config.toml
num_key_value_heads = 4
intermediate_size = 768
hidden_act = "gelu"
norm_eps = 1e-05
qk_norm = false
init_std_qkv = 0.0316
max_grad_norm = 2.0
warmup_steps = 200
decay_fraction = 0.734
Each number is 128 + 32 x the weight over its row's rms, rounded and kept within 0 to 255. Layers, rows and columns count from 0. Numbers have three digits each. The size before them is the row's rms in percent of the matrix's.

# layer 8 MLP up, 768x192, rms 0.148, rows 148-254, columns 0-63
091:098185133102124110109183125126134120147131119129147136067109157130091096129158131123158103124073089139114140123161126111158166101127125079115130111162081155120108128097091183207170146159177145
095:144156138138106136133143134135171169134138126124071174186121125143157118105129085100138172127148107140132120079153143156124113138068121096167165177121123048132154115142094135179123235097086051
103:063166118132123137127077141096141125165137078146142029115115154148130137092105208104154158102086079115176121135084151157178141114138101109153085116171136166099134123096135114147119095112148145
099:146151164145094135138146076133087069111133139158151136175122151150077196123183109154107151103166138159117069119148097077136170130143149180157198145105089139144085086069153119146172136134149155
100:174066143061157144087109170091150167125115127070122117112118134134171160101062095135092108098123170108136105153162084146125143110147067151149152120120145104110111136146084092076133113151094186
102:104169168156114120159115061112096104129149063152092183149159127113146112201105086129109157116142102091170106116166083148110171089144164167117205091082146145140094153079149120118149088111146083
098:111107139137183120138110136073146108128167107138160119140100091116105105112140153130126107194088127105119140064104118136107132135115099154145189155111091118117153084181045109082129157142095113
102:118117185136149151079066087070143142149119123112098067111151108145079079156130145087156116129147134107167084068106137102057162114109080158076151137119185134172136144151092130104106094126146101
102:085156195141097117162186134066161149186131106121110131140133150147121138158087089086134068108140096155164157126167140112071176170124084086087170096155120103140191093132124149156166147116097106
097:148159100102144101124107137117116039091122166178107106091133065124177096082137108145114150155093123124134099104121045103118135169144076138114142100073167183123144185112102096112165080147147162
095:172159103159172177114097060061175144138085146124149099070162139129128159093162096178123171105104124151077148119104150179105132149132067119139112159156033131129177109158118211122090174176085104
098:122070154125109126109116126119125102155151112185084141130146081155122056077113143124081095150147111183135116089112074074114162116102146129119182153092156111082171104144131119069127113138117103
096:177151105064153165136161161154121119125153102131162133187169136139155113124097133074051087134129146175143207107128134070149140149075084117121173181135128136095140139169136151153160104106112084
097:130158106146095149167087096173095102107179120124109114151175157174152167139098143089120054176183146124099121113078070157117089143170066095102097131166114128133127152096131094130183166100073132
097:134116147087127132170141110184145132170124139129125090083164136112165105171091098114173141075071157115110151141155119149130128152125081103116125084108077138151110161139084187036104129096147109
106:192167113104141154126074093098130142173131098101110145110154101126148102115145105111170123082086124141103134111166157096148086124089152172058136166177109151177091155118144129139095175144167133
103:091160102136101147157185104093104148068171140148153147169164142114104152128115147114078109110162072070106123094091091116169121094113119156158125067138112123122103169156070117112122077127126085
116:116159160122107146097166133096136065105115076127102160150122150155085104102166115158079203160066194142153154074133108186087156128117112175108119125129151073150166125112086070179168085107145143
098:139133150084159123220081130154125085098087159188099167093113113123127160122143157159111116140064078120121121171093099116127170089176127083097168151049174156113161127123110092146163105076165114
096:146120118127118171124116096202130164130130161081071099126156130165087143078102108162106167164111154098086193132172101079154088162194118125151063068131091071152078164187151164121111160121090099
094:121112133093161096088143119085099114155111147095137182158151112102129178137131107037108109094140108184168163147092124103134092145120088091088151149098122099090177110151140209112148163116108131
103:146114204076169120133097137136202112138129110157155119132128133102158079136122171078160171147115101163183127153120104125098133098072023134119094118100107184173171174151151090141181145098123115
097:127164153184131131164136102144131184129114138171101133160127151155057113137116130135123097170070081133194094066139147105041099175136046115128158073143172131131087129149119154108122096174108099
102:108136167061128137100124122071153125111166135136092199149147179138130112127171142133081062101107138122140146094094107101098113133135160112119156058145099181079084135148109132092112148109113106
109:110132099089049103133126097125160170098122132094169188191139126121123112099155209203111103139175082158115136160129123120167127118105154151102119161113119094106095131108128078128061169134085113
107:139145157160156120096127090117082164104168120070155126197107167127092103163162165185050060126107124118107124111084108137126175150140112138154165142056145100075159125119073054156116121078148107
088:116068170117110120117185134147147109125114151103173142134114138098113086146148150111164087086148151157129137147098111080112176117158118106059141102196164077168090111153117153086160083134034166
099:096116132183156118154113129122148071115110163140145098151136134124132101070094067098129127169131094111140151137194171126132156128050137111094134133099096136121150122166147113061133154171160082
102:162121171115084157105122140081142109134098075166138077185136072151122151144115129130116114157141119143158121192112149141115111103118149092163150131096094147085154156184119156041101061160185099
110:160169137092158182169136154178149095104101141120135193072144145156163150082146116146074172111106145114088121088110109100123129146128155201130073176125102203098143139124107103073132149151054142
106:166112171198146144158162059098143120129121106121140082129165084123118124143135111179130107160164161149109132080152112053098147200062166088131160150102146159085170145115135157174153149104147025
100:129133152106197112135143104102155125151143112096162119150097183086160152171086171138125063138105125148157147126112103107158123138108077103153134116151149101137087091109173115118156116186126125
101:143144106113106081077135132134093159150139135139100173145164185095051081170184121137169105147113127154137114133122063136120165158155085064140145227093091112126117127139143139101123108154165125
102:095083099079151091133119174114128102070146152135119143122154146174140124136134113185138180090111151076148152115146164086119078095155182125196110177134154132133146133168101181078085091089151118
099:129100202101179091167163148093160083105173086082111101184132092103088122123090177165127112147134129074131123172133180168122173098037145106204130151156129139094103146118133116138086135170144143
111:069151148079108101121146123091160112165185163108108149104139218139151124150112169181088154110090136103163113106139148139094178130167115128131142095117074065099072146112079122097146135102132122
103:092121162086109175153095161107128143051157135094122119160091129140185100084164101136139133105086153096179130141124119142113078157178120139139105172102097115104100147199112068177147097138127152
108:070104137168174152044113211117152114058122067138135180105135159153133116104117132165097096156136153138221141114129071156107085103133118186110139118097129136137141109176086113122109085113079135
091:134115131112111129152099109163153082121109154167164108166098153096103147170171089139078108149120132161066164132103143116100110062129169172114115117083090168104131201108088146120121141136171118
098:161099192155158085136091123141138121124104100157112093156093123112097067105090121108093110148112082126155170090128127138120119162085104183124125104139100213091071200139149134099134088120115057
095:128111144136148151070072091119090106094095147097133167153112174129192093150167139205135141089082165124125163105121156097120130120143190131164140123116130105115152122146155140103159134139125113
091:100086098147096127114129124178162121129165151123103136111132110119116055132143118127097104102104119103122115136144171117147099129136173122089114111096195112097103147174115191079136099126151158
100:067171129131130123059081165196107126157143089089161179085151069160155162123135140172145114119123124180157136109136085146123139106080131100122120130151170167153090181095146112099114090150155124
088:110046082138131118178120180193068119135121105099189204150137119146098145126074112126139094182116122137094133098095135103159132127085189111167107123098119139158139128127153159159146156138104124
097:126054110079185173128104114119120090167093165125128203121132124124108147159158160160100098138166110174102109116055129074106087185145120141128194144056116149118114141108117202105142086118118116
087:158120112110145110074145163156122161107143162136120074135170158143113193157118168122058123162139136141155066106211067093125079165130166153082187121123078126089153116147119051084143201176125176
104:113125079170126146090127144157134129114138093120175127121131194121169163130103136093107113140139156128155040142129079121130100136102144104118080121142121102109187190209180116155128109181097078
099:078115109139155100148149106255124093118138075101170148156184131198220141151133095124058156146158085103112163089104127180162128148145163164155134178123134135106172102127143165124087176115161096
102:123135193108139100123116096160146089153130114091089120098136146098108097133177098140202143100116064115142151125115121116130143137147104146090094116118111111090075147139145122112135192155119160
103:117172183122092108107122065120089161124153112129148180126114074133164123143157164137126128117138169135142055158167142104099110158095153146146166111105117163123135114144112134071113128156179116
101:162115118136168104124142126119144125123121134147104101214101096109137159111165113128184152129094094136068117126121103121058132132089172157162102132143174084103140117177175154166084103146138073
093:107124110120151164130146084155131097080136147181125093140068181105147148130132086182104105114115143090093119114060099033158114144159090204143115139112122083103103150192121153123131085145150162
110:133100200092066093175146093129142110130151086139154115166122110122139118124088165115150180131117177138111149122150070160128043118077098118153120103109188157106127185159148125194129170140133113
095:098094105154097159045136146097103143146137127124178162143177171143157151180084085147170092078150133086178101145169163083135126161153078120116151118135129139128130164106121146122139112111057090
096:172126054114135099134090144158117117140092159075095101148125074152162166150163171119148119097149149061129092090174112158177121061157089133152113212187134134106192085120134134105136178178124083
104:140108148036138154142117107117148202148119190135120152109096156155142068153125149158127107141107160109102155111140104114092117148055072135107098129147129124057117171166198088152154157156164083
102:108162131086071104145100085093149086197111122160114135083088137182130089088131118155188182159106147118090181151145087163137160158095071115174181159136147146086140109141143158148206107157099117
104:101147135190154121128070095074161096142109127163131135107164125163127096154155074113121184132099092157165127134107141132165133082079129129116132079114123150111104168169158151179170111116162085
108:109108145224150173181128145097123094156062096146132130108155118118157147110031118093135131100115144093121122119095147041136162119107146172178160171157122107128099090152141107156118106132173084
101:173140100105152095075094158135122112088135100131130147138157112066130111122103141127123142086094114119149134134117053142065134128110116143085125134152151125150108131099117042141177192068114182
103:134112126127135161109124142102206079158133086130116195141188097068144126141104107127142116129092119083127142136086114175060154145119139167119146142122167124106145078159132099082104166086164121
097:080065158180069145169118057153115139156070102090133088142159107165062168163128149173106121187108150110096129129135071108161130132166116113162122115158120144130160135137152096168142130123131194
099:150183168148142177155163095144116073124128084087206175087184134123171155132145060140125167083127132157147105112157096107175208045101188122118103129116065108158090207137136174147147158149124154
093:116116075104102159162134112131153171125125204193113158089113082058101137146135121190083163132115125094108182094153178092089129139172145137068133106083120143141119173094148148152157147161100110
090:090093114092170080140125105183215085113118156077148123112117103076114118140115128147115158183160045120134120094183102171146125211084129077164159152156148075138176125141137121088152168204191140
111:135113148149152202096073149136058123060100123122184119153132149126110125189181130135103122146151162190132138112132100141151106142197129084134075058101098167139086145170103097140136178101181112
100:137147095156114121115103125144121178097124145144145163111153197218121157169129125191157125152111197135127092132161141093204127123108145064162138157102090120131147108082104149116080153149130124
098:211092126067119111156159097116087154119139165081117140112052123120144141118160124107136105107113107161088113178118091113122124110069102121113143109116101135137143096117132065133103123106179097
105:074151135079089184175142113099169058087172119129120108156136112152143098074154111134147164136095155130163090179097192140170171095090133187104132135112140147074185140131104152147159115116103143
097:125115104098133174125138155060158115131149101112113118129141090101142166083113149128146150122100120144110158139169097147110053193113094096133117110064124112057077099164150133132106149210200130
107:166104117097122103137154161126090125161106146072098167092153170128132125168120029100115095106076108141112141176127150136100141141180126157129119161119179116118098172184104117074101129152154140
101:118140148185137156106136111179083163109088166156014156085208141122086118158119132130138081167128083122141134101156110192107095158120128142129119083070164146077132125105171169153150089109161100
106:107173080058127159116165077151152127135130110127092113176146110116173162102134108071121100095156134116085197118094134122160105172155090188122143182143124144073173083103115091152106145156151078
091:100142104124135203106172090115212104186111082132113107163158120140164086128081137118142148119093087104164110116155130166117128172053123180142118173178160106056220130194143103124150112147101103
112:167108169093130141140136121108160136116155080143135137138123095108067076163145198154152083159090060158089184117069139106082100126139128134115155130129142148080121135040064129114140177107106133
100:123089087159165143137139115133179151144123075088145113098164117167152060086120135160050125125119129144136140153055065154084135053147108152162120096116135103142156116112123117111098162135135147
099:141053122096124185138106146110162125091102151141090193154121167118128133079144134168176177095138118158138094155110129159153101089150072186140127171131134055096084148109131109158085061128142074
099:190147178123140131100121197127167105118171127089147090185097152141162070119137145163103175096065091114102201121081101197132135092174113165133141139117118168052076128170129097098114100060131153
097:179165173137084163101120133083120143179144098109208166177070105104116112096154140203168121114151137135137157137208077111136125100136123117085165041174065130102172126131150107128142040125143134
096:111099145095149137104147090154157143130130083154196131174159155123142065179082163141093139154102093135108167149050126174129134186124077204058111106031105109100087130110195127172083060109106117
099:070201149186130041156179128181208123079168102137124150180131221142124113119119112133109162169140164125123133123189092157147154158135136167115103096100143048081156136091172119098150089134123135
099:136143062163141138138134102117102103155090086086071138113172214110157159079149052131125100153100143093122152135150129090071081148125122138119188073144091153140096109073090186143202144153122079
105:165155195148126152140062094146141068121125070108114163080082146126177079125126144146095110124135117161150137101084159136139103179065123189141151163107168179082141135118166108093130099158111110
098:127147103114161101170160120115157211165159132091120149136174111100121157142150150130084160109181094144136144072121192168106123185132142113085093145100128045128112187149099192098135057155191090
101:124157111099185145119170150115072113140148090087118141175127127109125059133186106174120148138049095160208110095143137129165086143144152090167141147143138151162061142159193121098137126196141155
094:138157169133099085133145107115108089186178125138139090133191179122140111138125135137135107150154127100148116137116105170147138101139122159104130189068151119193062101097114121149115160135154095
104:072078142186138130133124189142125168132084072108188103156101117087193149116153108138168126138155142134137213089134119095118170080130105129099079119142147193145081115124223180143107129100144151
108:088104163182110149173091126172135075166133144130180170143125146092148082188214095143115167161093172139138133137150069108114124108126073137098150094149144129045111168120187159103152144133144095
097:139161089159064073139182157135151087095093115110214130141161110145160137115136099157174155144090092064162077158190147139146106104125131145143157098136116128081148114100156185124163130164068161
106:091167124103121137157108138168150094114199109152140131104107138203109096129068138107081131083123136172084203093107089144066163159110119156067130178080159135182167096134076115135134119057172111
081:109137164134144125101117109117164108069183072127121170108144113109133077133134140112069119067158144142164170137146135134068173095143153088106125037160114130149134147159121163081134094153127130
102:124168138135133147101078077133129087136061067151142142141200136083125149157154163104141135143113132085112163097121183105158104130097122200160096140114068160149113116095154173146078183220180104
095:171157159155135169117164093060083140082123122104114175041112197132152168194135086135116130098135142130088080071103139150148117167113120134178084066119102099093162082138140150091176094107188135
113:084168142104175118078152086079122168164104130153154109122135082179094120085156176184130087167130087144170127074056083167125118098172084177132089097149096105129146097179097120107126135069097153
100:118174082143113126132114164061128167068138151105120159101141144140150074088058075079050108101140190101210146154140125205096104140135140119131122095136158094138171086192142133097138121138161150
104:115096201164142136127132134142148152166155122154083115140177133176105082149128106179070107109106096127122161098100157139111092110119144130129150090115121129129128131196135137081134113102119133
101:185192114115110147171138162183152058130104084111176112167147140144110197114127082105057113064137114140149109096118141118053167138127111171107135145094083161107142143144099156141105089097137097
099:100071084049106171171103112094180171162142144090090074131120110096134090073142130177162154127071159145075096097137167161122131140079054074129153135162171182171164123168118123109107133157151091
103:118167176135084111083159110083137119190108174152138142138138171128127142084144129120113148135144114120163097126118146091062173112104064162141179096091112121173154127096079148173160129155119101
106:129139154137172130135124122167105161115091053128161112129094063134080151155180087192148084156164079129147106099101135164081142179073123140165158137108086131170127156150117100114164144127152130
103:203146138153124138180159114148201172080170158135140112146104119032100157159189120101152093109126100136045188155090105143193152106164134195136164049116096131123152136146094109091105145081179154
095:048111149130143111104139128084169082119138055157151134138175145106122147142159094133118182141115143113120177110108178153094138149127179139140103122164171123113112117111075102114121157108088109
103:072109160084109037067135159134158105110170173109122138173128106082083102105125120165139134146140083182100142086111122129118157149094122102140183147109152206129065111102165089137193115160203125
100:144135184079110096076143082132146082064142132157171151153175085120165148162125154145105103092149095154136168123097121150134121124179144161084134110111147132169125116147185143122137116057125160
105:091152123101123136121097149129188100115107150130164172111143139119066080130101114173134170125133101149126156139106105161072133159073070219133143150175123169106152098170143090105137142155139143
102:157048112106128125179133125158177149145100184118142102146077095145155092142107162120177123141147094149129159096155069083137130143077120100144128138137190121187127130152076143110105112112114136
109:107137127221170085148207161115134100135103150144182132125124111107034165182126077089149041146127149179126113118177142116101127136133168094115161147147128186121121133112145079124139125106124121
# layer 8 MLP down (transposed), 768x192, rms 0.103, rows 148-254, columns 0-63
092:142096164165115154186113139078140131080119176069143129184159130126160107162118118113138079120170113085073124192149140127078167100137155153086157138125166091118140161172157084064150106091036084
103:109100081074191107158142078098150149168109069087072163117202087125164141127098077090114106173129163144162121155104134169116110122141184089127128115048113096128150089131146113095116121139137198
090:182118112092135197129142141163103111097069149121105187124129122116146120136172090161097099141162159132086104119151104070128124158087157160123118171085135101162139117150143169072151172178140124
089:150133112118175093086105137131161192110158124090107128069115093096140141172092119180102110118096113102123140120094123139120135106098106104152068131126140197120109126172122097113085126152106099
106:155095081134102116113085144097140205161148103151107088107179130178155111129080146092131169113082113182080146086090108100161129149141153141159112114137142163114106166186199143145102165103165126
103:095097132084140105136110182125053160136151137103080123115110177131182115136123139087098119100159135109123168124106097114084174113161194107102115103133149052145146191134144111114168127089141100
110:106171111150108129178145134183009113109038118074106117137157104180174139135117151132150169131097138152100150104176071109117104077142116086071137107070118156132120149088157162142189146100167125
096:164149064116118096129171121137144097069121172139151132104113119150173159088155159123158138096125118130034173160184148130129099106111138084177090111150119084093083118127099096178121157123142134
104:130106153126123120072090094168115060095133137149126125126128123098116123131149129134092170194120159120144123100179144154146120125093094132117128112108153167103135176144155117128158206172137121
085:111061117197159111095165117067103179041119089135119169125192140121119159118103083115107094088161119107078148180127081112135064121106173147166119138136103146178095104158125057147122180101123179
090:155100190095076123154157217187069100117154133119162148160136133170041121162108113076111069131153139129137155119147142114124118130102088131077121112063139119127096128110098077154094101104175159
106:134163173094126156113104130076168159108222133130130120099155133117100149145173129145145132064166117099089145213124099106108080147134086140135083122147084129151095110071088095112166108102171120
095:128094120116174090094117130095081182135159107098126130079147102165110169156127193181141156106169116124129090187117136159092179121147181115142032181179141122145162122079193129150061179130161101
097:150109109071129148092137183078158074124138144145159150086097127125071075124151104167106175098116162149182150146171157128142159134114207195192197113096104105131107115173134130126124080183093076
106:107139168080113111145057095084165106127125103084150118083144125145093132138166103125097146089126092143160013157134100109087140128135155132140188093130127192111180122120134078186146093174089156
101:151146211155145121136132167173097072123105125162113149196128124150103119137101156162137089149134129095157073110085138149145168093097107077138103135104135118098097108134127123071161094139131144
099:137131162100108148169139088116110076130096162084088119087135108096111136109155125136151124103114142172135158199111193098066134138112181117111159138166125059160148079141146126113159109123148156
120:141111140215127064073076072098135149100149162154109133153113169075167128181099142132113141110130086086073125158202062127155090101135143137105159067147110123129016155163108165122126135093188143
094:123132130157121145096145103154083146094086102117111126123182134066094129137164071098166139090152219142108196112113131158111105176057166133119111112165113089104168151071083162140143135187095142
097:151071147112212070135144111080174152153152092162099167169112137132129138137135134160201186130157095150152130074134158116123144190120127125102094141105206199144152111154079184108153176171137113
090:147148125193132116150163096154165111162141115104143065109113113149087137103149142147107107106124204102143131135192155177141152028188124087183133130121170107147119122111129097114144091191169117
116:086112121106144087119097106112141120135144133082125174091147109167121122122141131127145172206131074131159140108118127080089149116139147190118122095132128148146134137170108157132140192161112176
107:078071175172161116156178099151174121121129127109086096131116113157105166156209168116110081140104169133163123200154178137162148190136103118117138094104103112093133161129090129152111115109157148
108:103143085154119109104160185067115162150169114091140130075137167155111108060119163146141118090150129155149061093146101094096088162084125126103104171079100093182165115137127175149187127097164092
106:142101160097187153143110154114117120044096145160049084079174178147153148127083092123096145165112091090163138129083173158077128195137160132134162158114201156117119093133145198123168131079128132
120:186071113152098129084176114137126155079157095106156055138154139101104181131156123126148071070128129152127171192116136140146125135106103151105096140086187134140122096070052102140133206213115131
093:057110128150100064098206092152169181167122139091167144177135105070134115090146159153136163080141134162151141136098089095109213135135143117088139110136143067096116128204128101126174119164034101
116:106098149117153129154148157162077158135126138170119095109109115153155147085050173138123192159181152111109146116130105102136128168147056130108142163138177155169094166077101108144108114156158035
105:127113120141198151131149135145133202092150143131095107141123118143151128129144150105119134075195151064193123041174141145157170126129112110147048155120168125105052153112197125150099152099173115
111:117125104175112064116195107067117097096154138088106111090120155097208159154074125116169134152172153127165119139151072138125157108137138113130162091076152095144096175166114167136143140127124161
107:076158136136104161120144134144169124126121190077149151138114107155187106149159136096140120134089170183175122173119198106120141103131123111032129049161136137105116103113095174113110125172121106
100:111149088104054106110093128143114107105096168087083156118160116140122140126129125101107136105136074176093176147193119108097060172161070087085130132103099161152147124168125130144102127165122132
098:065116156123157180143183117086097091167099086096173086088129121201202157110090126115122193119091131129111140143113167159148107137137109121115158075137168114146110118142179098098112164149126082
108:115186064141122062112069144157164094206111120065142082098128094112157059118114058080133129136107127098152074185151105131130103181180151091118112167139117126169154071145113157130173137134097147
093:156165115175116112088103107198146109161073073168142154127106120110138058156107191124106102159175161112137149139114114125077098140197142163144119177129159121121146111149138099050112114159135098
111:124085100162111164225145153095131105096105100086108082115101118108095122129123137119123102177145126163133123178145151123137096118181108115099096121116168130137167167114114156150118147096105181
110:125181162114088095122117108082140139090104071117129122107163127217113124120131126142102115133124071096134077110108186095135106108107102178092127127075141087118114160099123135131095129134110153
103:138083148105125163135112132141074111184102126143126100078159171133136093115106105085076113106106056203084153138154118112147104112127034165193137088164165162099104162126125083142114144093074135
097:169112099117153057162126167112085099072146149123136128108084064134091130099128066111154120070049118121130174091086117128149129067109088092163163110182113079136075162061218124140141111082135147
107:093143074130105188153153136126112104128116130146117123121096157126116118074205109131115104159114089174069096160176093178148129092175124118136157163097154111147133178209129174147165121088093117
099:050137143132154097179085118155096146078143067099102092126149115128137120080109129109118163143096064164199119137166118104113152122156119094138166161105158148101090171170053116077123164110122129
091:119138115145097118147168139158126077148116113130103078124165217101062132149141121152115102165095177146098096196146153147147151131134157111127061160151102059089140148146073133170170103100082091
107:070041105143114136148127136113123071154116164164135152110116131198130041143087153126098171199110168098066145124158120091096102072127151074113148096101099135194112175128106111153135129123185120
087:124184100091156127092170116070150147121148121102099071109089105121147091115195146089118135100123118125181140199145126130111080139127081123124180154081158087130142121158109084079091122087151141
096:162186099122098156100185132133152186103124080143122094113122117090164146044179133115155089083127084081108144182114177100164102126106124164165047115122104160085210112162155067145169167178101152
092:151082169199101121124150151135117162137102154165169095109130138112091143203115096083112184099152105132163112134177174129076108111138109168116100168120113113144147100158110116160123142174130174
093:151160127085140171152131158102103134124132115125082157164194046128118098128148093111147125114138120137171195155120165150096107121162106157108133096073145179179147102096097155111102140095155150
097:136102114085103105144123136057060195159143139193130108081139106148161153125126137148152128144184118172112118091111144118120133120110157177106134074136158106146112084049130115141172107082075135
106:154102107137152115128192046136097113109118146193129137111108122160196187124079122090142164118070119106119147120118119093079144113100179063183139131101110073096189104118161116145116147086091124
100:154105141141111164184119189139155138127093136107123089105226108149037111088114143154122135126177146145079186102180168166132105120094163081108124147116119097129132170130146139140074130128153084
104:113142156163131148166146093169114138153133107136162137088116119158196182119076119119128095147153171201163125144140141131132154098165109124145137160079065202099111092093108095114161177128034159
094:160150163060125158145160154083083103086111056128063147160124078104138178130125128092112102152187062137137073090150111172131123170113145051113100120103106102160048139128118123088156073125188087
126:128073083147105172142100119114135113142109120164166132125082160137131138112099117140158160055120176107091146122109079151174197181129140161129200121080102076135145164104165090151115085164097110
102:122157113126122221064120183141151108176159131112091140116135103120123088136164120116148137119171192157131130140135166083185124160104190101111121128108134119158203187122113158140087121164130051
099:125109145157084148157181176200113113098184099171135150132144131090137113109120120132091079177109139115141127128055151089198110183126133114144128172163097038115073085139147099149145096170160132
107:108144146094175133128121122142114164097145119126175166162128142099096130129130125092141157109150099116148079157194093178139148111123144204132105136085126110144123139095092169066132182172122091
102:147179098152104137116163193140086106058143151065143158131165122151145119158095102071100121119117159145120132148144099156140134150128174070104148093103071136106172153107116154103092130093138151
124:133049170183200048129150111147123098158110167068073122122101135107102131119182162087120191128079105143091136087150126131134153102183137157165111108137061137137108083137130158123104111168181138
111:109103189123151133130124094142144122094114084132192120083147120183141137140082145120110170114123082142164068129025103094092151145125125084153088154089125115148091164124183086122147077066185146
094:087141109175141166123146061152121108147090170103133101142165047089108151119120133091085131139127152210148094164109102151106147111205097069157160150152160185161143128191132100121177116117103152
099:114073136106087124115043187096143136081093143150077056122145120120133100115137176154063116139145125102133163118142130114167148165131123128132158193131097169095119135066129102193120074155094161
099:140134144094143169099141153115089131030136130140159161122177167081156175159122159134166124077090104126162191068140100150174170183118135103076148156124111098096128120140114110153135153146151138
087:117081126112099072154134143087127189124169139145043119144125068125080127126116139049119079114131100145106140121127186136075040137165094140168149124121154152082188111117100144102140115100116057
085:079131156156167153117129122138179103123111121141125179148165108154118143079127108081159083152144169082128110209125144155159120100143167108116092151109186119131078143151099092115168170142153109
092:127086109162117085110149109117100170141152136121149142144119153101164085133132149142151088116125171168107118171123090131148127195124161126059123104122169147125146129125122155136129161161103181
114:150184131110130102145113123155117155155126132088154175132122128091146094097077141094140108162094115079137132144183132058145138141101130062159153087094095107158112161143142094133164154135078110
092:050132144083195147159188142127123104192114111117144102147103140052152130131102136146145094094145017093126160143123139207105089142151112147105109122097137105180139127129140099151173108085109119
081:058147101145081151167126126179159119147125112143138113158153094136098146139099145143111179148120150108124155129122148129128079194158137092157081141140119126171125133129107176104107123134051172
104:143127150165123089135122167183132113163141158108119145106146124113104099150096131161120132200107081192132190093167164124134090095151126127179150122132113185160108183098163147146144209065128096
098:133117107142135090112134107144110205128145132127121136154128198109140148125169094128094100131128087103071195174147171132118095037183084093150143172169112143202135125125113133135126109172104113
096:124128126151145146077136146086123149065102094116133099120134119125158130107098180166123112185180154085102140081101095110113110143102148093162123082146071197145142101109134118149160159084110127
110:029090144191146145098106140171161146109172133104181133169124116130136134164142146151096155130122098156160116074170173094115101161186149112112068177133157084176172134120086144067150103126120075
107:083121140123131119119101171097060140056113102128143087105058111118115120098151099200140158154100162198112084080150053161125108143136130084121093125134143130113160147127134145169109188196100169
091:096082112158147117126124121143128114184140138161183150066164160123210140144144104069146153190105112132104083187150149188194170131194155103167143111177033137122184125131108120172092133107113150
124:138061150131145135163154107113113119195165095144104108134139176129110089156173200135166122092146083194107203123183155152081128129134079144106129126107173061154136170165075130114144197170081120
102:143080130177148132135151157128130127119085138156119091118133145100104187119148143079139082140121127119166094101131139120177102112192149122154125129098096124165162151149120082145092114099133177
093:092240157109121058121134105142140143207082098127119133185094147145130104152097152101108104142087125143122142112153125116108113144108153116123115116152138142120160092199103155119104198134151147
108:125153137155084113098160187137043169130160098136118183128092125115107107142083082065129090188149118135128039161135187088111091089182076046081098101109163126111130096175156166130122100090118152
099:126162112124097156149165063104120165164154128092101146165083041176062118093120151168177133150119150108102183146150150074139095117121125185125120087130120089093147180079200135165156112157124077
095:177178086183123057122101179107186100159120169188157093153117072172102126061090119090178102140102117166146119154104132123076172119173123098123177156145143157184168167088107113134116167126126173
089:140087124066161165133128112104110197125123115114104161149102080069088142164136157123087108115149146085089064085075140095147148158125109112126138172124119177120151052169102062141164123146061151
098:077118123151110119171146120130131128043121158132154129127113081083155146101087164127106187129128092166143055100123126145130122147092188138062092171095171151135106141098117100112091115148129189
104:123150124105154077115147146102177132119103156185150152176220132111116133097137087132130107130101157160155096101189103168178112136179103100141115055180117122132126099113114096081108123119167108
105:141098145149085119160158134144073139176117135144129133170158140088122170048109087125065133099089057147049156140119138134097161073102129163125167091112119127088115114167146160131117118143152127
091:123142163147085101080094110075128156126149146162145153096135072114170156133081158079179078111171124108102168224110158151146147113117134130110079145143143128141111139160142169150128145126222173
080:125096079130158140148126151145173159053014126117189194148090097126150135138137107062095153114113158130113090124127117076082079131092138077142122079157120122051179166189166172114145117146088198
094:181154097090062145183094120134137076181164105151075160123111118184078154133092158123065100140074096120093074148127151147085112149165138114164141131125151115106128122125107112095145164141095108
113:043150099113102088108129134139176156071155110151059146103128164126109130105107165112153144108118117123125113071102107115101136151128169113153140159066107120158196145118156125142109137164102137
090:129087108105168127062127121103088104201181095170032098128123153088122135080173156142108144140166114181088134106088113112155158152137131104149120152158113110177100107138112085098125178116181133
114:114144076163113150087089096148199134081178149154156134127131144123143101080172145088177141136088082152168144115104136112081132143091098205119170149109152121157185140086107108178146125078120160
079:200135095236178097130104122116128152106124087127087172116163128135099105121101148130142151093174138169131150172066094120093178106112133089135112128178125167047120088181161179084085101183124167
103:138181170151096163107094115124078139127114090102128073130136099167063117108131102147167163090122161082113132125140155118145156146114166087101107115153077158173076130121188088109073111134150168
099:096164143137153096165188127151080112107126091129165110164099114078128109074131122103093111129134133087100194193140117182139174140147080081089173098123141149139138170113108097190105127125101121
114:138069092182158100170096178153106173112107109187096072085147161128154107137127173169157137103108115130127129154153130099141209115111118155184160122097115159122100165101111132100148151093080122
104:172129135143149112083133156135108112129111137144142091113107082104149131139122165164163153166162124141112189161064097120056174185137130141094121113088094139153182163111101111113087185201135134
114:099105073073139111172082148102117138077176133098093120109148128107092105152106150096073129132107167160068084143128162138109121142120097121108078079129139101099155168149128158105159180149130118
104:147089111156123131129123117139126159079145088137138162071113150102131158117099087078162052126137115125108162115092111080149088105158163102106150154137097113102137135158103081106140185119189071
104:099179134159158074100134144103171143182149165111197149144155161201108139177126126126140103137161160105138130110083148113155099149091139109143121107161131045157160122050147159107110199060141121
107:120092169145148086140151127110122092083100139112134094075123155143148156158116162084095110098087111105076129117175138158146084160134152127127144096176184172157077058140112138174166107125130124
108:124133064151142104099115138187116132104188161147096155179122137132142071110152116125116114103134093159148151160122144147086145114158142117118096119148144143123104104133081095074179122091132125
095:059124121157119076134121130140054133165118087105099143100133153132189131142078129137103170117141167155195106074137174096120114123132158076112065180169143133098119117115127140079145155139112114
086:114106119131108156134104142159097177119130134112114080086090097110138122091096138127114097118168140143151114087147126173161169104157091072122187154064159088104178107179135132182094113165167146
107:147137143169155171137118102122118152140093162124189129102149095085093159188123146123139148084103112096149164093096119110109161161097129152142129152122154106105122064190099102124136126184086123
095:106092089148136177096158125135082113109175133160108162160132148135068116181104127137157107127110124145145180147153171163152088076116071088158126122162087168103151137104132174173102109134174102
112:182107104119174131114103138137142126119177125111183134134139144137140144102187130118108141106124093103090146106177168128160148137087147126150152141136134149166136158153101107146071162083129109
103:118156179118147102148162162115130111150145103162123163106121097096082121125129068132119121068063133066117103181122106076141119106150141108129142160126128141134138215131133095093113088078153143
129:115147094142133117133176149087069093085177149133152116115176168131103108112136141074109124115163044144163090121150100094124135113148138107078061161124110099121119148109148121125156171099088079